{"n_kv_head": 6, "d_mlp": 320, "norm": "rmsnorm", "norm_place": "pre", "rope_base": 69100.0, "attn_scale": 0.125, "tie_embeddings": true, "parallel_block": false, "extras": ["capped logits"], "optimizer": "adamw", "beta1": 0.9, "schedule": "cos", "dataset": "wikipedia_en"}
Each number is 128 + 24 x the weight over the matrix's rms, rounded and kept within 0 to 255. Layers, rows and columns count from 0. Numbers have three digits each.

# layer 7 attention key, 384x256, rms 0.0588, rows 276-319, columns 0-127
165124117087135092132099111172132149128094115131113142106099117109148135119157189139090140133151088163121122107146174096121144153135155128109172162124123122177150119165136109144117146090118138129119134162146159137118085102156144131111153147109146120151147097151160119125112112168140126131177142150121117103119149129140116132103162115133146120209106144110135086112138126141107137141134
126153118132095111125163160106108103086117136165099060101125125146197101175129133160131167128156162168099115185103147108078107175118085092077126141106110118046110113126133128140121132150191124051141088150135093113126097161133107084089124105154134176122119139146136136149173146100157086136138121168126131163137092130146112139120110126104126155116078168117141148102122121159117119131159
128143123117133128157146178123130120126103141138105065133141131120111082132136132137158204124104131108089067157117204124092136152140163145073106114107104109105125166128135138138111125157140146072138085119186080152128140166156100135129200119159117160152141104140134116150148148108157124183129111146138153107135113113152132175141116170108123128142078162112127100127162111111148125130151
128120122168193177118140126131122175099130130072148185138154138105117189120119121182147135156145143093171098094165119136144112091109152138156086134121129134148108182109111122094154134119119149140113126155114093096131102134142137137133096138161130101148128150128170127069099144142114126123125097089105093113109148148161130104135134117126107134133114077125085103117102160115127128129089
167137081144129158139107134133117132137126166098097149115133103131146230103066151106197134107109107120136129126147121153127077075164159145108119107131099102142113168096128136136139140107126145159121151140137111134081117111105144192159120126155182132152098137163168098092131153126108153115151161132143128091118144121123210118164184138116117117107117145171113124143134131094134144150133
144138128170116120157142155096087142121172114139091142084077097114160131132135135174149135081127129136139139130130140151169126135165127147081114132132126148089140167136110176112152146117090167134149150094119129141108071119122101120139102140130147184132093098188126144130098135150123080105122083139091185173070099109164174127150146167161151112123128140166112132121170131138137086096167
112122133075180081076101081143126085136110088143213105156151196126128138117186131105123084129147135118126176119121103074133143132119126135155123141127154144157103123176121142113108117163099094160112158119102119121083133128113115065133123185106091094135126163107083114123113138167103146124163134145117098130128144186150101120117118118107112147124171128097187147148127159108095132146115
139140104148152149164134095121118126107124123099172158113143142087124170136174143141198156139138156063137136137082107111095114122163110138124147127121131091156117126130119133110124119153164148137125111135144131105121130108124115124135082143172140155142093180110166103096119131177117147132090106134108038150142124101131139054162129111158126113181125172092117131137116106081139135136171
115133114143134095152117123094109104066137107126183132146122165115180112124131122063071101159155131137176119148106127148092159159120104132143124114137096109153129157078155136152083091106143136153130142166142122139138093146131132095107154145092069122139106136055158114126164113114136093114118103156139079157058119151096128166109143112114101151149132134140098073167102120100155138133106
108148087144191070140169108144177143152123142100155170093102126145173085105103171115095143135100088127088169112168150137100140111159161162151135127125116042172169116079133135116159072105107109152136185139146104161111162126107126131117107139125124178079110080122173125097127158087143103118160138126121154122089153136138163133107176101054103119112087181125097119162131107088121186118098
145150140078190205128094134133130088128062176165068091152105126162095128134100055109155145083149090130131125087099148115150115139119146083168144140134125151130104125185175165162122180123159173106119096140144142101133157099195108127141136120126117103098135164161113093159156121126099146151148120115136129153161137111067118170137109161135147151109134136164165101151126155082143114138160
115124138110081115112142132178149085132136116155131110143110161109127121145127133078145150119184128114166080138146154137143177116105108137114124134152079174137129095150149138116079150117122104121134118143109153092150134188141113118110205118147135151148142094136157129107181140145123099148122150103133109137172115125149139102101125124122124085133104090157147133129125092128106123170128
114132134172126059125153145157101186167114123105086148188168128161148136120165163091140163099127111146148164108124119118158106153157119141110145174174102160190141157130124072145141145105069147067159091180102106150134131167146108113094137104185089152182176120193106168107109133123089122182143133148098115165145131147096166145122160129146141166172129160145149158136177171146072077159134
124117111097148081130174148097094066134101119148149070128121124135143118154108089120162150136129127108129136139100133122139123145110131148118162108145106135129114086181148127117150115150093142100148147122131107099148098153121127121130145140114105138131120121133095157158120103110111163108132101121120131122159131124137114114106150148113149126104089140114154141122133148120148132154135
127132091115120145129097143094133077116091110135095109101159129083160115171099070156160107146118136145110110174132131115109151160106115130140131088108113105126129071153166164108098153151130158127097139101141149096115149138147107104162169210139161090110101141138124052142136126114132162096108167137167153127141108115129098141155104148096110136101153121119119107114107088106164170140092
097132116134149096128124130112120058120064078109185131119118123138146137181156082130162115163159122148141144152136104092126127132119114137140120111116156112140103100133185149110128132156110176146075128128159128090108120133119127148149182175107144097137096147097139097135086097130126169117123134143106131126144150153166105117128139170164072130118172143116149146140115095087155175086086
164120121138141112135138145137114144165185164126091104166142172140134122117122146144095149123110137135123123104106130154098123140134128104103098142130097114146145160116101089164123098065106113096177108111135128161160120137138129115109073110150114148182165134125134191149121135094136125189149109170157128177155117129108102157143138112133121155152076128127146164111154154152146100129146
133157120117118109132094121107142145106114132123142151097124117125118143142136116132146122124134109129152101131144121140161134104108125143126111090111142119098116138124132144098154122150151154136110108118126105114129131119113160151152150121118181128109136150118130081139110129135107135133092124128154126104145131098134148124137098146128128103117145100116082138152105096105129103111127
130122131110126119109147132103119125149116126127114092164130141146117126114112123113132127145160141137130179108132150119103120138138133100127126152157103131147127144110115098153113124121110104154180115114121140133129129116141120104091116115157063121146122117121120146128128154128120140125140151174126115153136140163120114158148130105131113149146125145133144129112128150145132128142115
112119142138145115110129131146130122149143141085136103152117135128115103131096147117130119146136118121106123125135158112118121133159143142128139148150110142126122109135123117145127153093133122103147116134110160134160124159126106108114157104136111150124155087136128152121136139149155128122142146150115145146151141148140123133110123102120131149101123149132147125121182144145123147146144
161128107098120132129116150099121141097120131150140141103150138125118138157127149159154111132131115142168114115113094141152102120148136122132165079115149164126139178113113139094156142115114145142130125142131116105107129101109161130154113133106126089143133153137146111112147080118105127145121093114112127091121119122120127132138148140146125113118135151146101133125113134128131138113105
122108147128147105133089082098131129071089109123149133105122174127154118122117148131063116157122142137101148185114097103040149138091103090118105153120177081108122125130197141108060090164138159154073133122181135125175157110143151105137094174113086123111083131102149125128101129064139117125129122133159090148120110125168031156130070152123098152163137087095100067178085086095128177107071
111100154151144145136134112121107131126125119113115130133126111148118136120128132110121134119135121147130153129112143127133120144146146129137124153142105156125143110130138095158124122124137137096164118129094142131142121107113136137100131115150092113140145109127129169126123142137123124116170149121152127163142143151118130146127126099138130128135121116128129139127142141130134155141127
150142034142154159158155157125158120118153129105151139074128107093154153114170093157108061119151153130150112108153134148129091079119134123113105074110155103111109181115115202072150113107164175135079197120103137125052122126105125179159086172147207146123127167131127110114100077128133133067143121114128140077091142119125151127116129164156120094119132151110089169135101135094130097109091
151167061125105136160126128094153117106130116149113132083134083106172172134142103157165097117129082100141096129124128130129096102108161118089091107093130127100144158109123178113176112142138157132090150122126121140083120149142132170168119165126184131118099119128117068106146126113139110101093131112147164104107120112124194110150135154146138081114132118114078144132114121073161146083135
104104128135060117143076106134139123121135097139070065083094154096133084120141137120095158112116166115123129152130140142131111175145102106138134145129137123096129133136131141143081151128183130136124104161118133134107111071137103165146163126094152115076159087126145108114144113118134094138132135139095119142150146056109108141105170148170158114168138133102143133115100153142121071153149
105109172126135120108097096095136127109122125127134114134127135148098097129126131099113134140166124155144118136144126134101132153141105132145136143111132139114101108128123116162102111122143105127147127113111157137155130121144130072092120128117087123141120120115102157131135157142117130122140152120158111159162131142138104144122099133126120139132140121115163087151109140159128139126147
171157081126106149155092093105142126105146136161101140083120124113156129120150118172163100125126121113166100121156121135160102101106156125133111093104165122112139145090124205077149153129124168178097153143109092112074148092107138196165104163126182116101137139119170053106112110125120080099085113111109134097097123069118144111157134147158137094147118090117072131119073079104143133088136
111116146128121135135106128135140127121159131138121161146125128137121141135118122130135129139126148128123121124119148126129148141132114113137136139121153136128115118132121117140124132139163124129130134121132139141146110117122110138133129145129129116125118118116128156111122131136117135119126115122130125154124135118137112153129128122115124136127134120124137130139128126129122096132139
164108155112151089139119126130106157118171121127209108169124128122125118139118162106139120147129111100123143124076107123091174140088123152163117139119137111148144174085122108128150129196170112174138113077124110113150149114125107107133138123108099111163089139072126127146141150156126147144140140174123124175181188146164130124122089115095100105095149136094148143129111124158155146115129
147158089146155157129097104126097150145084129146105154141121147087116167090121129094123133114121114117093141159165108135127108126126126147122111150137134049138151119085137187118080123167126167140106126108173119180091174205134152158099089131110126080140131144107173132099108148151141125138162145160221116105153139120143097079148103121111119132160110132122057118164096093140128131113125
160125084120100148147140106167131118130160182180176141104151085102108140128081131132160176118126075125091132129134096156121142146113106207031135118114141080156101168121133128108140154133144174165094136113137103100118129096123142150165121133139103075111117170081138100119160108146098164163100140150130119075093107096142135103139125081130120115098141090126126134104104141075142073129088
081161141132131170162168062122124112115150127109181178165108162098105147067115123123102140094141182102135120125153121127151169128165118162127111138151105092141161118114123161092119111119100133156130189129110096073143161143099135139162150120132128149123136099130120136108147173150113160131100124111131095075097113155147141106151168128132143094107116090152148113137143123108112157147124
109125113134101101123173155195145119129146187114123147113096080090091134154116175112131175142094170132099156130147153127128135181111106129093128146122119106149104111144127127124085127100141105149129127127138137151100158117179091143132139099108116092113108123143123144189099154126138109147132117174087134131145141107172114154125155107123126146146131169128150147129108130142120100147160
113134161132153121124122113126144124139132137134137151105128133090104107159151173101111140129131116099128147129139107114128133135128096091148115115125142135155115121141115126149076119170162089145157120096106162135122146142137121099110124130095104116127135116122088133138117115133131141155162127145101112184163139121140088133121095108125105152140131114114165096150123138139151123112174
114126143152094121168121107151147130110154106145075113095095132135147116151164111099063154132129194138102123133147122149130159176132122085138113139137110123093144062151169081151064101126130137132154122142159163153143131107153091132124094159091061140100126099122122105141176143103149081124137166144126111150123087106106125164111107116115142130109110110108173098119150164146129162136148
130100152107147078160103111143123120161145137139135140117153171078148074145101192070125135169098099147088159121125096124149128168094101102119119129156141119117137158133116137157114090168159077152103105105135146155121143151117139110104095126136095078158106173067108131130146141109119121135136145168147108173150127146138088092116077102136082167089137100118158106131115133161115130106132
125146099115134188135100159149132134116140137146104143137166134108098128115078130123080094135139143203111128096108096125142118122138062112126154146122130178163139082136137138152130103149109111131129189165148113135134123118122147156132106086127143132084092092115125153077105147135118051111194133163114159137179113132152098178134122145136164126088141124189110131125120097146119154124177
086134167124148120097086116108120148115128153129041122162150151152140087147098102157100123151139101127174096126152123097147193147080142101215149120123107108105141118121154144173125173164143124114120118128118163120155155138126139120198163170101095088109110130132073111113123107089085135106152159132167157128128160131104116178103067121118166170093143084133123109119127139117125108130134
159095117159107119143145099141133132076136131129094124114139107092105179158147115119158154128147124103096082115200105093136122139109135144132090126163140086100110186099153149060144168144126117117137139142119103116120084147133130133180106097124150164179145093147110141120130144124117138118155125068118171109093123161162176128117114140139134126112116156093106141126115123121126135112114
127098158156150104134094110115159102122128106135132143117096122124120113134142158127095111167093113137176141156128135130137122141124139102208156116148150142117150107103100078143099123159139134102134131113162166129171151092153125092112123143101118128120083102103164140125147120097074111162097117118135111141176141087118083112113095094135146138152126126149143086123125109142136153118128
124103152090170152089166119116141149105108130133109098155130140127114128137137120145140163127102077081160115145100111124118142159134087170186164131134143127151114111141144116170060100118145124073126106116148100100167134129103180137104147132102132082150128102142146181112125103065108117154126117103106079125133093177198070154141096137144129131133092116132122140145154125118120140117106
141147133133128120121087131167088129131134139114129102145121145126071141137059102122121097103121104145144109105143129091133159123148126165089103168120143172126135130142134127083136173134103122138117131144140068090158150173155150166172170101127117101126138147130157113138100149115103159149131143074169108095157116094149106157157129141130155119121150121159124138117095098143130125175113
123136169114156114085143117106141145066115142089069179140171151169150119119146127088181125110136146135125104139107116121133195107175135128180197055132131113138125075128122130194102107100186110130130092131152131128119121126165139126091134104131100090193177115164154155152128113155155148175113076123167117134137126149134069174130160093118106150093096141120113121156151138108081084095121
# layer 7 attention query, 384x256, rms 0.0614, rows 277-319, columns 0-127
108161096172122097180155111134165169148129132153110184098115151077139147096127122104177122144091125064133126112147149152108125114128106113084097137111201099140113149093139104116175115168115110105124150123156151147096148149108134160099150076071133111148159125137071115120149140162117110160114032157111121095082127111160143119131157160153158092135156153110135144102145158104144118077133
145132120123150105143081139129146138146150116133167154123128117107167196115162131156162123110126136088135147124135150130143101130079132124104091139110168101094160123101125123107122122181116115146139145136138149159136150167120184148081129106093118114146142152145110107145148119173145087143133118164081149120090138096156144120104169133128170093110140158116130151105141130082140154063075
139137133146164113119083133104117151137121141155098115150119157168106082128132139116092091184142142164130153092102140086143176149116140128118162118152112130170136103154150171130139140120102142115120101134114113112137113101121077114170132128144172132100138071113142135110117148110113143132179080116155118148109138149121100118134113101139135125109119121125126112134108145133124156134171
136152139138131084095138178108094120102138152104149109154141164118078133158126141109116116194095110125167106145124109073129154144156124124129093106115099093160124078124150115122109131162114141116154151140165132117163106128126090106129137144160127134099129120058083147163114151150078117154104152139129197110122126167145139076098115138157178140127115138169115161139107113144160163182133
136123117132161135145112164096155138102115162159106161094156149094125163124123153102106120095145118123152154144143096163109130142123078098124171141140139109132145106111142141103069107155123136073121099132176083102136118155118103102075101121111157141135103130073147150129110141158104135106099121130196148120106074110146114142156094174116150115099116140147111129101141147145121178130130
139073124142131167105153108115132140141079098115104119146161102185137094124114105156137122122129140155123089158100166089130101110161132144132144124124129168108134138128115134138147129065140127144123122112074140159102158138161119133157120152119120155153093117162114130108148119075150167168111134090155122099135131113109128142111146090109082165105117125136100103157133072160092096138132
113134126161112128126137164119140122120144124165098127166113160160081124174143141104076117156111125144098131153088120111140147123116115100123082133100128108158125134152142142134172093161117151095146078142143108147105104179153116092125094121124196122104165133140126129115167157164131107153115124167108149124140132168163108138123096124154193164118153110156144142142131161157117161126094
133130158130153115123119092116118140156161149160094130146118123126151084128198194180127130097121126108158085162129114152125132094125154147125144145103123108158095157170141109188179123130154095089133151106149098114126141101126104108153135151096117110089119150111109125090123080181114172149103101156130102115086149100129123142178109177106116147121116122073130184143111150179164109094099
130101138093090136127092108139105116094138137115147116125119080148167103142149166142154135151126150111156096124104112132130137130102155111108112108113106134129168100107122134122153189132110122077135111146134148123141142104127155137149143135106117115112106132096083112150139066107127148185150129089124154135148144111123084120082138110113092153091137102100132158107144127110165089145081
127106122122138119147165128130156140148122130091158143129132168105135166067133117128121110149131141085158183127156116117148134127138092114117136175126150092144112151130116120145112088129140126158153129151120129131113132136126149110099119136179080126148104129104131105123143142119104084108129148141120113095116130126144135117138159091158161122162151146123146124124097115156087087148146
142125138117119158121079162147093124153111089126142160117171089101128130103133141094163107136165046117126094124166136112116114099140118131158124133147143101128101119131093111101128084082146135152104131105138125141133129150150158149142155137107093116087162132158126143147134121121150149115112148147068111104100121082145129166129115146143117156081117161126141077086143133109130120144136
116124131131115138124106191067067039094160139113125117167085127150152152163095133140140218193116112148160150118126161122172124161200148127100121121143120131179119078167121148156126126153125129117163065086131179158162094162136131128100178118136106126145138082140103088209139155191108142145109146119104120142133099122168125153135125151146165141129072161178154105133175155167149169172130
133131133133118151092071083139186146114132131156092171134118145125126170143121123132123106133132108132121094103139155138083118100127127121166097157092165115124097144131090128150094158116110151155079129141092146165106154129146122127175091131125124107125139164122139092145115140127114113121123145127112136113091168117145151140163085121112093111184154102117099132170098113126094080119126
124098101136098146116111095128153160125128135129114141136100125122142151106118140140120104105135154107105123102140123136094123128098155130138098149110143123120135182118068099160131124106115138140079153126099118147075166104159140150163062123130108124126151146104152123124121132101104086132145119117118108097123146120119123127125099124108141111150142092116107088155106125123089101129132
145118100139116152120123061143132177133116138151117149122136171129151158116140148146117116147107147100132110102137139140127127122102166140127111140124159128145159154128111122130123157146122154151097139109120140156111163100135127122138112135121136108151151155129123115137135115116100092139119119111108123091117144153102131140122096135116145116155139095089110116147122127119117101153136
122146133135129103127147171100105085121122096096142124146131084150128128150109124131113123091142120170151132148138142122150133154164100127120120113136123134100108112138175137125150102129135134116160111109142118107153102151104118104121157091117129161125097122134125149126162144183133181132124145127145131158141152127140163141162155138137113151096123141180141131117128121144137171116136
139139110153120166127151112156154171131134147133126132108154118116105155113134157128131108089105149112095140099160082154118136104124140127123112139122191110100153156092129123120125140130097120114091157166128088179088117113133130157154087137127140077129146146128118148099090158127134077128131064121148090076115116128082159100145127128153122112134144089111126115161145107124098090087107
111103149123135111131133166076134084127129072101144135131130120189131093163098115121096162155136117159152095140121181125131127144182124128132142106132099150148063096172137139146150105136150132119143106094115131103176127179101087119118163121127100179160101102119126118162169156155142178141138148110125156138134138128135118147112140146132120152062105163149171124118140149124160187148162
117140137106142074108124177093098078149135105112135114116108113136120101125130107098122141146129112160157132127089135122135127151144131149116136123157110133133098059128143122083138084139131108101166074111154130100160125156108129125095162122110152162142100072133121121171133157163135161157137138179139165138124151084181104171139149124132132125117087146186136123124138134126177143146150
142166109137133188147137133180169161130105141119128112087169150089129166112126124129134083101076215113116129128145088102166151085115134104108152099140173129090152145089143160157103124103105099120106140135119137174116129125095173136121131165107147083110159170144129157061132093100134153138094129124154099104132109104082164141135124159063126089165164106106131130109089111159095075100115
138115140147111135138124070117150148120151121120133154135109111170150146128146135157150115134163114072133138105154129128116115128089119165146134142110125165140137123119118080193130138126098111147110142129119169133111156092149107107148113117115105114155125169121122095112138096124139108093165112111080119133101150150116154119108145114104085140129131117091127143146129136116110138120118
089141154115131076134165153108089099146129141131131100156134136150110083161153074107117133124111105150104125113138104129166109162131073160125143108141109157133131128162109117115144124152107115071170143098103126070173081170111098117109188102141094130111113109128116176158122107138109164108137147105159142126159123169157163134157172149100128147138130163142172114159171137109132145141125
154122122137130133148138131113113128118136141149078151123120122138150128118098160133134126129157119123115116115107125124128161119145178095114110120127141115165147134106134139129134146136129110124129114140141140146111153111110128113113121100142141133130143123135169126127106108104128111131097118125132109110100112093108109101120113114121150101134101104105094140108126139126131120156139
141138137142133142109131128141144122143136154142111181104124131094133137136134176110130101119147122088146119114123120125118169132127122094127121111124119109148145109134136150100101108138089106143134132136150130145132135100119130153131095125126144119111165120101163146154083141107103116147108122132098132101106095079110101115147104105153122132139120118110117122120121110166102136138140
144095119152146112133147140128132122130112128110124109106110133088094129127187077142146157103160087071138124162127112126148133128180117132127143133118112124119116164129122110130078152104179087086101088086160176126120144137136158119115143126162154101130134113078169109085163139174122136150072155191096149150158088122100114137103143082087188129112094160110112142115142117106140131129167
124091164147140122154133122118144117162112109097148133133147136177126102149132124140114113099154144161126122128143166136115087158114069148137153121141119138127096123168090097152149113119152103099123148086101138059106106140170082152126150102127100112135102126141118128142161104086132196118146164113132107131147122146129153179129179166114086131080144159117189093146158138156111132104133
143154119137121161147113123125146133100138132168102137098101146109110154126113164130122130117138115090128129138136112178121144127114131119123109121124128113142139108128140157106094125133119122127119104158172124177118126121093131155133116139131152117113170129105167128112129137129100101142100076112139144111089098096116100133143102126159143122118159100118108117123124131153103137125134
097104195123098075123172198088071065093100152106128095184109149198126075217140128052113165134130150205142158135124164082101078208153078145098179172189068136128117098156134096128119131129166099041173060078075156072167065197155108089077200057144062182174111033175122192210185127140116171130142174108089098172164146218129133143141154172111123178116085180168209095141194180140205167166187
130144161108113156108158105137121151114147152107098112161117116150109125150178148150097122143123209177116118113107143113145172131131129140104116115090109123098154124158147167124135202127091101127132172099120109181135130160153118137180101121069108149098148110160153168156121143105169136152131148122149164141129192147154123109135172156135137183102174100159139124126164149146139149115136
128141144135114139158145085106142122124184159127135097118106138138120162114161135165139148174152106092148132126158107106171058132101148127118096140104150135122158138127078128160162177149132138110143115149131134116164118099148105139162157131156123125137127114097169125136144090125114121144147164074047101104136122138149136076102140158100130156105147138128123107105128110122135132127065
139150124167160097108157167168126119081100144129165122137117159118137128152150133125117131147146136140095152140115185103102108151147166093129075138124096129118097124119124132126153125167122175150129131128162138160169109172171170096123121136120101142138152103154098103180106148132184117104154134144127141168125180149142119128113124121124117128139129142124121130110145136139108103113147
159071153109101111111060146130094102109161104134091173172120077146096134101132139109142130129213046117087081110098078104087112111109138122165110136124140145123132130070108092100126113102158155113130134123133078133147070110140156148115128146115132144108152143144153176147168122157116160143126097135152134169137152107146100116100051129150116133108120115108097105125172114103101130144076
157104122138064120151153132122113098064101144125129119138133086139149126118105081144099154156191150097121127152125181124113116108111160112123108149086119114110143157116138124130124144163142145109117126111126130129118086145134161118114129103108107117138106141123117111105181092134160116105120149157096134159168130137190124098096148172077136124127154157110131130089132124087157139145132
125137113150104180147134147122146181114101126102126142130153098141126129135124114166127078098109121136099128147155121141134129101118122146128126139120159119107144137129183144130119130100124128155121119097119102088101137127120108099148091153105157099113099139108123111135156144090134200122130142096126133102128129153120184134129119129123140145081128140096139101137133084138160120122094
127134121088098128145100125126176156127124171103143157112085102114165132091093143137172137130130094112112136158134107143149119119108119134154121154094142139134114181114094146151116150140156085123118128121128082133102130111069140125090119146170134090099065153131118096080141124163147103117149106150135154143145126119135126105124133142163141104129165184092123140142126110077155090112115
129120152117113174101180072136164168101118109087125107157131167149147134150131124171129130152159166138146132090125160080145097101160128124167115119131116129123188162118138111145172170106116126145128148109117159124145121063164139104170135135136120144135116105125132117139157097062152148076162132059116109107143124146107138141069116110112131174123155091139138137124097107136143145144102
148146156140115153142146144119141125125115152151142102155124129090092152074106075128127113117120115099131084149117089181179138095171113133145128140145198129129095129106187122137113163106108139143113095140165197109123134092088147089135158120091087169132126151088157098143155111143149116094139133115109086133099064137117168103143142137106108148117155112158132148107100086144153099121087
132096149110156136142128102145098157152109132106162130096113145123165127087136116131172152119107146126166179096101151143099160133163174137150153142131162123101132137094127137119109148126168076123111116126082166131129136098130148173129122119162132140120114099127141116117113162117112146149139115126130099120105121137084133156119152093149130110150081079132129095158116132138110088155169
127109141099139115150091149149124153126129146119121146128121109124126103144138144142106085153159094121121116142092167106138183141114115128156137119148083138155179129152186125083142129167155092111124131115134131156121149158109138138163172155164124110107151107107143121150110168115141148153146111113131113089106119124104126149049111157139127139072062155116128135086120096130153164148187
132143109104148183168108099136156171151135147104133115103114122144127125101137119132140148141125164195135182098137114163157103140093127110140151125130080102160137065135094123164095109124140100110113122140092109124125116111133095130180102117121151097118130171096135153051189105133114139137165135152106112184174124154155120130113113108146140129104131116092146101144098154127128137118117
126102131118122136166094101123113170130145097115131097125169100139130127129111067156089112125128117121116165117153138152095132096104132149150144102122111168133113112101138067094101097130099150189129171094093185107152107093152145110167181153114158104111174161127114080115132101131109134138161104104093118150127111162030175107155130149095141125119107103157141106137086138107101110126162
122159116094193120085139136094103118159096126135153096158128121104074122125106108121102127156186114139147122117139154127164161124141155160159115156137127161183085093150147114124124160126115096141126133135181148165141114151118085128111116136139080125133160129159122171126098160173148125105189130136112110138070127113135140156141106099126069165147131126148110092111121154103102163129161
155120120065079103123129129137094148164137106222116091151090121150088126122128102135105135078100135102144206172158134118060081162128153115113136117163134145115162133146152111101168131099101175116083164088091095064100139120145100108136140144150115134147113159088140079134140147110096120170158164139119127128148154119147157120181153146140127117136131136149132083151102135165107113130138
# layer 7 attention value, 384x256, rms 0.0394, rows 256-266, columns 0-127
148127126119167117113144124174122123111130154104136153131108137123157140147159119111104127096136150105089150101129097123093147130114068169135110118118132128130126130137113146117218176149109113134124134135144065114133123171135093159143166112152161172092103126148119134144092114047106088202133132092088158114114134150156152041173139084157104105100141155163120132102163091113161070084109
150166111148109134082129126131156090186102182121126133116143105150095107087140137114130102129086141117141190118179131068098147146154097170166135063155106117142136155097146121122058190111146103149137131186162165077141187118143134141149161127153105139112139127141068097143110146111149150135156116098090142132124109159193124183091166069120155117151105199145112051164088135116143188107076
117103139125153162089131128122139094069111103089119155105036122151102131134158142145145116183121136106134142102127163094107151127123135125167077119137157123128111138114126155151128158138180128207125154173134119108119151126122151132142152150126147176097104105111146123128158141147137131112108177113137141147128162140120165090111098085134135147133126136112124133163113133102157150127110
132148117135116086139117137055077145129119122158101091116117125105142081152127122149142103092102130131156143129147113143116065156146089130139134102161139123160124111073151130130142091131136155143115109089113152102121140091160179109152125128123150081085142084160149133111155110117099093156157091129111157140144114093094086140104120164130116113141128138114131079143145153141184100108158
099141125119147102145114121142112118151149092152142140110065136111178134143126126145127094153117112122166155082091083103118140116110133119122101139133112114119158154152118142154122119130117095122123120140169133142100095136093123119153122076140104127080143139131118093109102127121108134159165145086109134124155136122090133142103186184204152089195119123118093149191116111143147140148123
107096177158147131095135103138132152141136124119128186113140155110087121135127159158138178067107144124093110132134086160117141141090118088151151150139092087154130102162116137132083087105129115105132100073159139139117150108099113145120123125066087123115157153151133145134204098136135132105126096108138163146121088103132118160145119148125124126094130081174144128122140145152039131097113
148101171089136100118126120144151135127113179168064095137118166141125146143156148122138104137105108169176073134103104160121116099129182165078168137114132056061166121124122125129138162110116156113127147112151111170126152097127135106133120109169127127162138088111142127160124129122147116116077153068105153114149144126109119099187135113154117116124111122127131145145137168152171078152122
152102129161145096115087094107120082126158127134134100120143154135120117123067169149120096127118145152135108121173170155170113088136156116084146136128108124123164080125109124123121135119094147107133160156105149158152124127069111115150120159117144093112147133114140067135193170091110160131167122127111142142120078135154122114117129089117106163117084147144144152105132148071106096109100
113118131138143118113095170121147133102165155120081134161126119119125137160101138120120105111165106173109072109128107140131159117123113119103124104123122140126083093136098100145123124111096107104116140115119144088123119134139135134104143071125106127125143140164135131148142125109098097130121124126089141134139120134091144153096112128139130110104093115111126167095102130168131066118136
090105126100123115136117096100103149113155123097156143088114128119142117142171143150119093109142153131152117155149084132146106127193139146157140135140092080119098166119121151148139126107109150121124122143124153108124168117141133109133120140095098163115113136145145126128142096115098126122124097107124143119068129156139137152128136101167106146120141153114140111112116126129103139115166
086135131139131129095078137174120137136054119096119138112165146126095139041142219127119113123137176161153133130117093099115166122153133126184160132156161114126131140105114085112117155085160083127165155122152090124135125152114130108129074107136113122134132113136114146052122132106116158089125058092119179103129178150152106081105097100136130140162119136132140051096116111086109141143099
# layer 7 attention output (transposed), 384x256, rms 0.0352, rows 256-266, columns 0-127
091095099137136103113189131107114122106121084069096107114107110139109151099133111151127135156088124123097181134148084141126134161108155156125154117142146113112093177130137178119134108126157144100163164122101147123094161128138153149128125148118146133112125176128131094183151105174105175136161141103076128089085157176139140121073181124123129143111101124201142123131170104080130129169081
140145112135176075129136107104116188127141114150112118160072118171077139119090107099169142111123155104126144143159148127091104179104111084164111113126140066133132211109176101162108114135125129131123153129161154148116136130141110149182159099122142120164160049144142150159112122140119135083115129083084165111159126126179147098066179119165130095135140131129166078137143112128142126117123
139143096132147135136103139109132125163100075117127101148125127175133134110129107109145128150097088114121123123139084105099083096138116168156158082117155148140088172149142143152106071128112086159119142102139087147118133161137124146130124138141107136165073132148121110136121122147130157139131131136145088136112177158138172099124147128124129122085126129114093080146130132091130140071122
146206147129070122144154145148128132110133131114169119120157169130121163153137139111124166130132138141146082107153176134160109139146146097120123129114097150109125118128161093157152150100161136138140138136096113106135145100094099124090152119118118118104108083146145119095091138120144128126164105129155159070188133129117113092188132158077126119105158099083143161123129163143115114082108
179168134122106103132083170111134113107105111105134128105142137182128118115131111130195161171151102140108121138159149126100089179152140148100127115115121110160095120141121154127117123139120147130109125116146150127137102171108098132096126113164123116101081126133121116146131163165113129141111097147077110084134155143131115141130130109109092110109129158101108127177137123129119118066173
139165134104136145132124138108129160127166114095135157133118138052092154100119125130109103145181154159146094065136129152155151107134100135107139152150111096120126086117144080140103141120108129134123121103122142142126112126120136130152144131108116112114153091109153163127163100136145075148109081137132136148075125080137131165106110100101169123134138133125099090131136181137035156186146
104136196130094136122115147112125116144115094108057126140166120125098123170178133124138105147139083174127118123147155110161141124150136134130084121116078151174101107119131167148126116147115113130120110156105108144129095124142149112101104138132157173097103137186076102137129139109125121174115133177090146155129139113137132151108135140139113111069147093152124125159103062137110134129115
087113147121131124132154133182108126145117141117135115119101158091145103138146101103090140113149108099156121138131132150119129127119138110119118131123124141140143128119126128144122168116111147114144148128098133178123136098137107120123147131155102100141117144119158135092092121110140085113096109112142150102098135085139115150105115132093163128111092127089131133090083116138084128144130
134105183136130135138175123142153078115117171116074135120143104143156170148095163131117099090142149181128129130083121162129129144116112140133144119124129172107134107093075136147092123133169111115155101138108151123067105103119112127043129129165124085106097118146127106089105110143144113131120103104095169090144128121106135136114121101147086140135129109135108119100139135106102092127125
125141098122128111122108113088143106106096118092112140130163141138131146163118092116108148114138129107136168075129143137182115152144094193130096162152140169138126123129143136102119101117115138120096181087121131121086130129114119133163149136133119155147120129160104107129130137131170160106138141074080110121117152144156140121150137136098119122145156126150210100116162104163152121128111
096136079130165120131189127075125116141120180174101128151133160109105119161141159178185116129157103140113119131140122113125146098132126144172085165133182130129141107112104097101113100144107113178170125157131187180157144191158151106106077136129124123135190151155138143100121101155138114087167114083096136135106104063120136080107150135102162069075153114134097111135109153138124107134139